config.yaml
n_layer: 9
n_head: 2
head_dim: 64
norm: "layernorm"
norm_eps: 1e-05
rope_base: 10000.0
init_std_o: 0.0234
init_std_up: 0.0888
init_mimetic: 0.7
optimizer: "muon_variant"
warmup_steps: 200
doc_mask: false
steps: 6134
Each number is 500 + 50 x the weight over its row's rms, rounded and kept within 0 to 999. Layers, rows and columns count from 0. Numbers have three digits each. The size before them is the row's rms in percent of the matrix's.

# layer 6 attention value, 64x160, rms 0.14, rows 37-59, columns 120-159
100:576524456509471559461550508603543453525463503436533427479546500512493528489528479458535513607543420511417510494527492555
100:449524457488510489531404558547545608517449474486555530570462526508558460496559498490519608508511451496462434555492499582
100:578543551584496502491457458560440553585411380487561523553478487495435488517482448497491514494538468508591527548462520537
109:545554640544483573499563493506558453471479529534564499524538480455492542500486498497468433474500495459501499510495472378
103:533466458453391523504491537557462476509476509431444414609574472519614539446511514587490542467482510494488479518493479500
104:519518546541477619505483465460459463451531533439495511570467393491355505480519528587440513514444498511491445522534517532
100:509420450520432654449569576432433456542536535491411560450473549508501470605474623566424514564481490560557523494508500476
102:556414505525501535480484401465412563399536545446504480519487466432480510480460514542508439463583554443479578537589534545
103:387494488477463492506601530504505459423572491505520435482518578491616511502582456437542469431479518530577533506510558514
092:443539550567524484445592418627446491447521524478547500546559456533520501453450487490518522506546492456570522403417497532
098:445572503555454543506511430487579523521498483442444479522478552515598429518456456539552490466547467441460413421479540532
101:522448384491493485625544484470539548480500468540531441521515446443438451416615517589461445490391452463427512452501530365
096:503607456448515529449493465453403481550508418561584500485504442501486538538410428496483429494532504485493498510476501485
097:490438463479589594445358517556621504538529542509479477503495454482543443497469460553574486469573459521506474436522335471
099:512495564451559431575412548550532432624525468427517472441510460455468519511517562520456499501611503515426522499476671517
102:510455505564483516488538497488604412382537456596468454464559489419471500465551517467456487444487454539520539540549503572
090:498408497536564401440518469431512515537522539499626440473568473530556454535532554643561496547413500538484445502497546497
105:608521514526531520537541594492539596460385592529460429486506601524478386467593492454466560550433504455498513480411440529
098:502466535549520505514535591480515496466421386536538425464527672539494513460418585431526434556503474596524435539518467534
100:586611483493548505496492531352432503579490620427475543509473571523550559469435496434535308486499513558515460529486497550
096:564580427415404584519464544477536592450496529520500446629513523554421492558573463484441479579507488507474509472446528505
114:445554508444578543533481433475473476555465503549543533583569556514483531493406571626445642481468471544578578405455521534
099:525389438437547480477461452591505490438479507436401504486510432567437602535424498478465558491543502552469544496475621508
# layer 6 attention output (transposed), 128x160, rms 0.133, rows 37-59,101-122, columns 120-159
109:523523512519508497504502522452516526517448486426552444511537549401465430478526577484549500462503495528503488578488519542
100:421446407473519469529486562501545574488446490380608511497513485550418437496600509479446521461482471460448451481408441440
098:465513498529534505553474562496542580505545431524492570547486520470507526511464561547535531413458478474390508379483457447
100:559600506484553529542494553445515488494446513420520406574523432438555559537539463555540491518623499474453525528482460459
105:516448529578403444529484470491407481515457517469542501440554469460539517512457498444509513549618542506471555536507512518
108:484649462479510542531457407474405467460461530434557563497498462489495521468500467581480578502478512601511461525513526454
099:521514456523508453525465452472530453506565474537537587525538600416557516625509504526496373561397518444568472534531481457
104:507500558508584474440506498455368505426448491615536518470518495423504497533493535596497457519499481484612440503543575497
097:502417532531413429587515504506598499437514424423569537453461529532565394586505519586464571523476453504518495527474533404
100:459482477486502435444484532488518552485510503450494546586383504477449505466390465542491558478445455507517495567569491449
102:537442561533421506584445500421572529451529476456528495579497542553493515628501443515462517565471425385540516443412475466
093:538530509507507506452535526449437470455517453467521387487453500459530526476532504463497546459550449526558447505557554568
097:447503579436485504522485532483580536483517414463463500442569565403490551585538480526495514465484478448462517524509475541
100:467371495508406442484472560519470564517590462480477524489549544509526452495415457431509508493411496510429453463472503467
094:485494440455404514516600522600494528427479445459541535461520526490440463485601496523455507366407576505536529524537561493
099:436444519526493475524456565463573497506574492596560453530424519496484545451509505490418483582454494494461447539574507477
094:532497492521526466503548525488512434408476507477541514427485516561427519504430482523513478646573499483485481553507478539
113:522523514591509430490474524491517544482479519426483456469546472426518450428536535465591425578487498480447498439575484533
101:528539506520559505465473457437551553436534495557447522564531471414471513452535567509505529628385455525420565476517474493
101:467507482461543573530499529507438511468505464373477473542522496445619481514483627477545410512511468436462434478535519474
090:502521568551549494461536516469479506487463518406399444555437463646499496531473472559506529481545501449475545572546515549
106:536491477491482525494533534526499482500578507532489509523459501500536508505518447532526526483457495561516546397489605480
113:526480539466482493536539487488456599444412554506486545489469455484529469550529482481565539480431515491526537576528523464
100:494545526447448466478493479444595473474499469563479554554483486532509528504547386465535427527571476412544531456478502569
095:531477438439603569473514534541468484519464554568354510514475472440572501471503508534544470496449606506568487586579573532
103:528546480452461437452550436568495546566461561467444502412577471468542502454574476494463546538505507537541539624473519616
109:484466493539426390490396477503571459561518513585465487516451481521430512478520523460538458457443407552510539469502490500
102:459526475395507585557467488506521523516509435528412476482495518591515457517517527538447464477501455475550508496514406484
091:513432447561550374501501589452547505518400467475518487442582564409468516479419570466537461478567511415527501553489552550
101:492569582489471546532503505494520491435621421527473385567415399495474511423553535524564556460523449538400488476462454571
092:519447461481466589495461535543519454513528497496472531480489549497414531483631481496589580566448483409510497556450455534
107:535546459547540475387571504433486470533524533560483448520528486421465574370461458455484449482570461555512512524479566582
102:572481478450496538475518391487582488589518538576512432434550532551553531568477468525484421506523443449516540467353439536
101:446521498478548496436514545507403507515444490509437539443607481493487498493544542510559454491379508499441477511602517557
099:537462550463468481487466536574574512494426508480455562511488567514505508485452544456541405526457426549377442516521526480
090:570531491475488504468537546564486612455516581473585537492422480554413501506485473454485563470516483570514500457488528449
095:458535543482577485539492551478538453505457517466509529536494544503418526492564487506448435450557431541562546528507557554
095:503485511509427442575490530487657537545440506506519577454543513485422574539413532503529477538499432509504575484433427497
103:519490483508493481466511418470518505486486523496468574519465554526446551485492434514572502542490551478578519462476519517
090:447463564500482541538538512546516576665538459478427525421547538493463507520481517476528498360484532553475516492505494457
099:540568447439488497488542436539462387482468537521471560589533424583494581659487509485474504516429519506548488548448622521
096:533528491507424446458404549491563476496516485414565522471487518464552528564395375436434543408618493510436481507481515506
110:480492566544472490524453469548578508544445607638595582485472519530435561576442438461459471551510513498475541485472503535
099:534486554504446505498488482479527549497411440421495484368541494481505480536519597508522531503457542513466482462551481417
110:501521602423491475548522468498493518489418518510464526483552508505563591519441505502444546529495488568484433553568390432